python train.py --n_layer=8 --d_model=256 --n_head=4 --n_kv_head=4 --head_dim=64 --d_mlp=704 --vocab_size=976 --activation="swiglu" --norm="rmsnorm" --norm_place="pre" --norm_eps=1e-05 --positions="rope" --rope_base=500000.0 --rope_fraction=1.0 --qk_norm=true --attn_scale=0.125 --bias="none" --tie_embeddings=false --parallel_block=false --init="normal" --init_std_qkv=0.0256 --init_std_o=0.0 --init_std_up=0.0256 --init_std_down=0.0 --optimizer="soap_variant" --lr=0.00617 --beta1=0.95 --beta2=0.95 --weight_decay=0.0 --lr_head=0.0105 --grad_clip=1.0 --warmup_steps=43 --schedule="wsd" --decay_fraction=1.0 --decay_shape="linear" --final_lr_fraction=0.1 --batch_tokens=131072 --seq_len=1024 --doc_mask=false --z_loss=0.0001 --train_tokens=330000000 --steps=2518 --dataset="wikipedia_en"
Each number is 500 + 40 x the weight over its row's rms, rounded and kept within 0 to 999. Layers, rows and columns count from 0. Numbers have three digits each. The size before them is the row's rms in percent of the matrix's.

# layer 5 MLP up, 704x256, rms 0.173, rows 537-703, columns 224-255
104:451475556572457504453511509538520479509470472552481499532496417473520488493529482520531554442517
104:464448567524504562464568498479514508435509512462447424445467460500518540499564458474472501566517
095:469466530451501500447449484571516527547487516523497474534537465562549457473472455455498544438420
101:444452502448568542538542527518482500476501525548500496493446556566403511461467539526533437528498
094:512496512534480473542569506494527595512518519504545448488514548432493536445533530569534485494507
095:527552519514491493478467511516491492501459538539469526505564485471389448508484530489445490529521
105:534501518542531553545539477491508522458491541421447553545469462401544480533443488548513448491540
094:545518412457548574513529458518546413501438521458493457445551506543470489497478547544494550478443
097:505475530448536504471482433510536529482448458549457592534538526527538471448484498496449434530541
093:527482460412490498452502463502486581481505440528564440600522499477529522514495544453481436472519
102:468543440528465419528530509546479516487556433519504488400453548508484562478516438504534490472431
094:469467477472506452532504517440486560493504505497447486469532426586427496491455470478512489538545
101:537482474501591474484520510483567434538464458511508484489520607545548439558494522494497529488485
090:556496455503487531402536493507518526543554487475502506529579489535494486480440475512546480471493
101:538454496485585458536436443425490533464540522491432499467582488480457439388516535499500471483507
099:488485601502566496465487533551578499444443461478511480474502482513511510424498462526458500555469
084:468502544477525485468550511472550487470497502486534533520510467552499510474432538511491525524523
103:497456570495501489511505531431533502465474532517548474450520553465482504534493572503458579462522
106:458457426490531569542504529464459471494572608490550483414490529414524555500440480487511516486515
109:469535506471537451470482488479562479538557488470566511461469482462490440537509575581493578490427
097:551500474443574521549525410473470465482497554487541513508481507467547464555498446518428480515497
108:439485498520536521519517429534488424468524435496546495529440551498482502479509446474476399480482
095:521509448531494523528447448448483586487567595424415532443480458496487536577501448417482484520409
101:388550523501476504519516549417536510472534497564487432476535451582496469593494475527493455463487
102:500385485462513462510542459562478439463540524468509470459547526464514514481517528528463481452521
096:495492467558496505497547443490504477570560518502494497491549412508477569477518479480547497539605
104:396468499469511491398475490514480426533450493471538474463463578472508487429481491566569496438516
108:485540430495534500461469438533491464525528518563474470541480545471467535483432534546555446559458
101:506528466506437498529535493414479465360548513444494545478458544483547493454515528474504491559506
095:535533494530541461511569506469466493435529486470478482568568467474506549544531431444475433580484
099:468400465544576513612403529461480499527517425511503507483541613441532468492501490531517530467460
103:514506485527428531483509540526453471518531493475440462539568439392406527451501548509525593452422
099:504476494495560517520429551590513481506548486514548506538491539483474476505521517481482483600560
102:521433492540523515513464475537523459485472471523521509485468429513505497482528417489538591507460
100:467464441473433503437508502476557463481513479560572508563518446547478469442529424490427585556448
098:468478499475487582487445506486404496451456503557522482494543460553432498467506463495423520443483
094:472455527451513419536504467485451534514490491506554569465488495453450496516400442547488520508487
102:470568457534470513478515518558485512451519495535493585592535487441552472537484484503390441496527
096:512487489566477417454490505484521485429517467481429433464507490526453534544494518534523463440483
101:560474533511466547508541583425504560491616476487543558392460513494548543578493522496548524572524
095:477554486477475431446506560546531506530482521513531478465543547496435537487544484520531562448543
090:531489501500467508392605487479506462423494527510487480524528409515509541499468495531576397513532
097:511543429505468460491494533477522506513517530452464594446504408511524545496487464497503551519517
110:473531484520443457502534543501480468456493486569477578514486537577480566484530514580553482447509
107:550494550510556456471527532526517454489549575458541485479441547498430439514470439509531534497536
098:501558475467400498433461523475554533466459493451402406495486552514529536475479559505473472514482
103:500516529450499489486451470521520550467435495469448497496551537517540467487540429527526545452495
099:506444443523434450473469484502547456471443472566535552524483487476555476526534458488558460530511
102:513487520473524569488554425516511587509495563547498492500492425504434488507519449453498458534566
104:540543404470412503578505432465509572486495560505445497529540457552470525502559543482551440444562
097:496517516515525463492464590543619494447437458521535524494428515480558496456466441461505505516514
103:493533456513509474528580417447453512531542429499521465487523492548443589491498521528497552465420
098:463491454499524517463487419479518510405514369514538497494527472474414489547557553434444514572473
100:596555502454451488504437572507523488585513511439527538575450390546525426475520473475483532509555
103:548504452523511522532478516483464451504486502425531384514489495468438519523459539513540497502506
104:497467480576460512399485458505524456473474472524466526470574463489543507500534527517515511521426
096:465502557449523463534434494475547562471531461455488517445533506530508538515512507478514482493442
097:452447473534518493519507504478510461498440564486565539477501441501498458447467481518502497503433
098:471470544494507488444579491524499538499517466486527480497571494434524436537441470620543509557515
095:524481452534411479546526522551440457487483552538490514532488394456550459442475530499488495570567
106:426511605425476444521517422516467513516540434427461462521439413533468531498506483484427485434538
099:459471436521591505523539502476474488453488497520536546507382481482502505422509490446587495532479
103:458504511506484456482459542511552472490464547555470493500533484482475551482594508562539512529541
108:511570433497489517543471510472525521577512521553493558506561479512563445566461501566495435522516
097:570486499518478505463501525465474491588498527503398520466459451502523412468482556487445484480500
105:485519510536517514615499475481446473488440505565483401562509502502465472547503515485521458471497
093:482486550488476506487532420427494423530548442445639470447537497492487493531483496469473491484500
099:483558490498549510550400462451531504472564535531549481550508501497496477509462456521496471416483
095:569528453546464599523554472467393484496458464485448534460471522550438483529523480516505527512526
096:513434517543526469489399480489509495437520535522526471553476500513510510521438517479485504522529
095:430555456517457564601521565477490430444494525558526446507503499494538483567503585495465498569518
097:505512547542550506481504514552561509556501535478441477566520459498452454484524429550504460475524
097:469545471464475547429497463481442505471481551470546517476499567550511473572511444498472450485568
109:488496476539476486522584445563505474475513494496496603530521488461501450506444541556509543475543
098:555478528509475494438472373520527444514445467473455461481493565516588489482508549515434462508472
095:520518513506443549486517477519478508497458501478514520561544499514480528484506579476504468427540
098:461569467536450529480487545531450530543542454486485538462475566502471536504409493528439528516486
108:484457474555362521594447483550524471472596511511485536483472513500447574470466506448551488500514
104:502435545525482488551507577443486474535530470421532492483519510527507500499450471468463492489536
104:497489469568458537491472483445525462587520521523522442510518451538539423503587541568544502507492
100:467530535441557492470475515503450449468468500500463538463529473541516521502448468531512516469435
097:517547516501542537470544487566473452444458527494501508496503492500538473450420550465448484504525
096:532488479499477482433572423491521531491473449403504470457482505479468408559602551510448466453520
104:499473438507543496444527530535479520518538523519412437490521581461531495536529440501533513503516
091:568515550502575493474470496454542525445533489501558400475456471555527474521491555455552481492534
101:480595488492499445472474517552432491521518517537510541454469529521489562538513513475450475524513
095:523479496537492577489436470454514506472543523488559497562523488521447495485482471406420541534537
088:456509539512502501503523528497491476551445502485442511468496532454489471552468484516455493486557
098:572525509594481538469509497457449503504485511570546491448521531492403486548518490563450416466542
101:485489561548455434485506540536400471488442555500524535496462521506496542459493481495495477479545
097:522541456456471518497460488502475540481504547497510533473514531481534532537495474532508516483510
091:505472513616483474432545535434554458486569501513461531495503469521485576516528536519499505505490
096:480510497510478500552503500535470509494465502527495472566470593488484555464511470451477440446533
097:502401479492545507490470530523488490535495482463508503568492503431536499522493542525485475551484
099:440482413505541538581448473502485573523508478544465471500490472406421538524521499489512542500552
096:529521483449532451514518481521569464551523567511391535501506531472497524507520528409471568453582
102:450534474497531494509509538550515540499452555466590554460466502465545477523532483479575486535500
086:478477466430427484528475520497533477518504519553582491584525488499538552436475547504460480489550
106:460398424529478493543527465497495484458511472461511492506510530492469425496524454666509515458544
098:480452509498455575460425532438386494529519459452510489507466475419522457508539522494494570481479
100:492471538467482482471447550524468507514535587589494476524480592504555439468476502477485458455459
099:424510470510428473513478484546568511511546470501553494512451516511449476502507564449502494515506
100:496469535533454470497490512518511474532561521531464411484536575487521448541446506499504492482537
105:483546527505559493574557453564514513457556430507485533453480489537495528469511447526485410474432
098:497521539496498527559528518498505496519530552463564523451497604487488366494582437531457577544498
099:516535519471493505499502502518423574506546531482514452544526434531485482497502470465459497488575
096:520504454496506525501447470463495565435454525490448518537505399397534491523527525497398521539488
099:560511493463529541431502450453384525488506551513518529495510514566546503521524535428453540496521
106:582495477481503460474506455430605528399476539485416514513528540504510552544481521470516586483508
101:480464478532531526526489472552500498465505483490558462535471602525482481431524491482434525465503
100:529518397464527527544476502561513529525571493495515548470535502592460563568526443522477531468460
111:496545483498524475529533444445472519552492522586498491561562508395538529519501479493527498515492
102:488543515459497451501460498431494450494455509526445545471436562461499451432540505520472454568474
097:477498526570543456538523440459533545479483497427523496484520509487501492473431521468465516566548
102:490504476469420513470476394466574468496523548474452490502493515543515526497455479489542532500495
098:492495549549499550460420501530452523503477440475492473521502540500510583490468557561497476467435
102:473455568473485558489459533536545448557556450558526504438446479517535412489492505553518498546577
094:499492500554505429550509483532527466525479441544466498510522522555537505441473478497524467500448
106:565481494491475563509568574481509465514531515561521478508437459454520436461498488490572480546512
103:501460478533470480499538506502526516531475517427470527457521591529479527492518496456536476497545
096:521462464491489519463507462493492481466446424426446519442463485553466532576502460528528518534502
101:507432483496522406544465456486430458476446582493432544523485407479477461517510552433525486478514
100:475518494507529491463514510472510496489478516507514458481527598483567551488499539448553471532568
099:498480523460540499424542512483519510501492534478555514547514504545427490476493521436527566497578
100:563490562455522518436532467556572457416541487465402523470435447475526491502482473527516467603509
092:593583488511539525438511509543525505493511510500458513509497462473431528527437525463473490518450
093:508419490516488491492457435507487426490548507496514545484445489510445557555581545580494490552512
096:479517457463436456517564480522531464516543457536469468493485499446470539466416553509494517556475
089:397485492467468451501517451465480493504499528443575496516559547447590492522405500506480459539466
093:476455536457498432449387572474522467520495470483414487462465496502617518515529557455490476552527
093:452444510480500484544538467538463418492495494446451439440503540513515572525561534489486472455438
107:481522470543534603427570509533537482443538474539477480448447449474455393528455460526445479552553
103:518502462439448503501587540501491511542491496530438532518425521360513446476478472486407544493444
108:458506547524515453472488458429500497535478495527492512498580488504475455535450521470543496528446
099:518518516421517551513543534497487402499480486475500491491422538508438457442442535484511525531528
089:475437541515568471529553466573499454530540486466470471479479527514513580503544550462496486440553
097:494505460575462547477515481423438495429574547550532478502440520511529470493546547477555471443514
110:505591519452528473466496539467452453540482474506449492569523479510525479548480506501521459523533
102:488568598486433459485498510463449515505599571454528491572513525545533482519528453500464535519486
097:549555466439512526432576531501541485534510470443478525433455555497530506516418531518431461571478
096:563573477568484594511485468446478572462546506489433503560532484507531514458550522508563520549416
107:504500500518567437496481465565490459518486473473481467555528526439519509534508509464498470469456
097:521549516532433464450503540531502489534491463519495526498394430503496488423599500510516471544471
099:570413483536553489495451479470547544460493408536458400572496471545469513526486524495506446529561
098:439502484538496510512434516470443441459490521528536522463475520499452493459480455515438529418460
098:504564484451561401422425554584477464508517516417482491523483500482512439449536501506500538500577
100:463460530463477427439574454524464452520503486547469557499437596499517496487562478583485450530513
103:479493526525445521514484568528549530449461503461544505503507566565446486529521497509493545479451
105:506537494579467436481510508498492493468503493514444443442521508465461484468561413544501479451493
101:529465505480594475525480518542558548477481441514429466434492500485451570522509481441458499487541
108:475491479492479613515504493505525482508492473441525498482561541498550468515437435432454527529550
103:499514517496444488544507479477528587562501429492506454513502461516549576552524501522467497515549
097:477478511435535514450553500495528487475491524532516474539493527508459491466486549482495505477586
093:541452464460512429428516457448554496478553449588478494564489497512463543485509496461498506503447
102:515545482430481495457533537544460520541483552484496497453530536476514486450501519520474494568454
104:494491397530530509452570549480453501537586484474481517480508542522526530513542570460481487488532
099:508458509498526484563454493549479562554569533466546475593437565471515489525460463503506477486517
106:479529562456517517490470549482506484485457453530573548506538450471422477483550509470510423486522
095:542445538473453487495550427551584526482451511463590448542486507538504558444512496533518491510491
095:578504480456487449529517527503447458551539535463543464430501526478485436513483459502456535427511
101:522426513531517512471524495566590548498492498459534555552467475532548551548434478524490435506501
096:527481485498519482578510528429536514484535481481545496502480509501504600512456508489452484538489
102:538496499551492500442477520517443505435473546525458540491491457568571501466553481439418541544460
102:516435535481515435540543472491513483560531448473496492486501586449572465479578494482616499499429
095:428494552428528461556523519487460449512504490464539503507514543522524494460569453456529592515435
100:569542482414422454516476507490547481458543504535516447505551544596525499437517525472455493478445
105:441506528511528587441435493565461503450475572527449440531518485475493548488421516479504534502420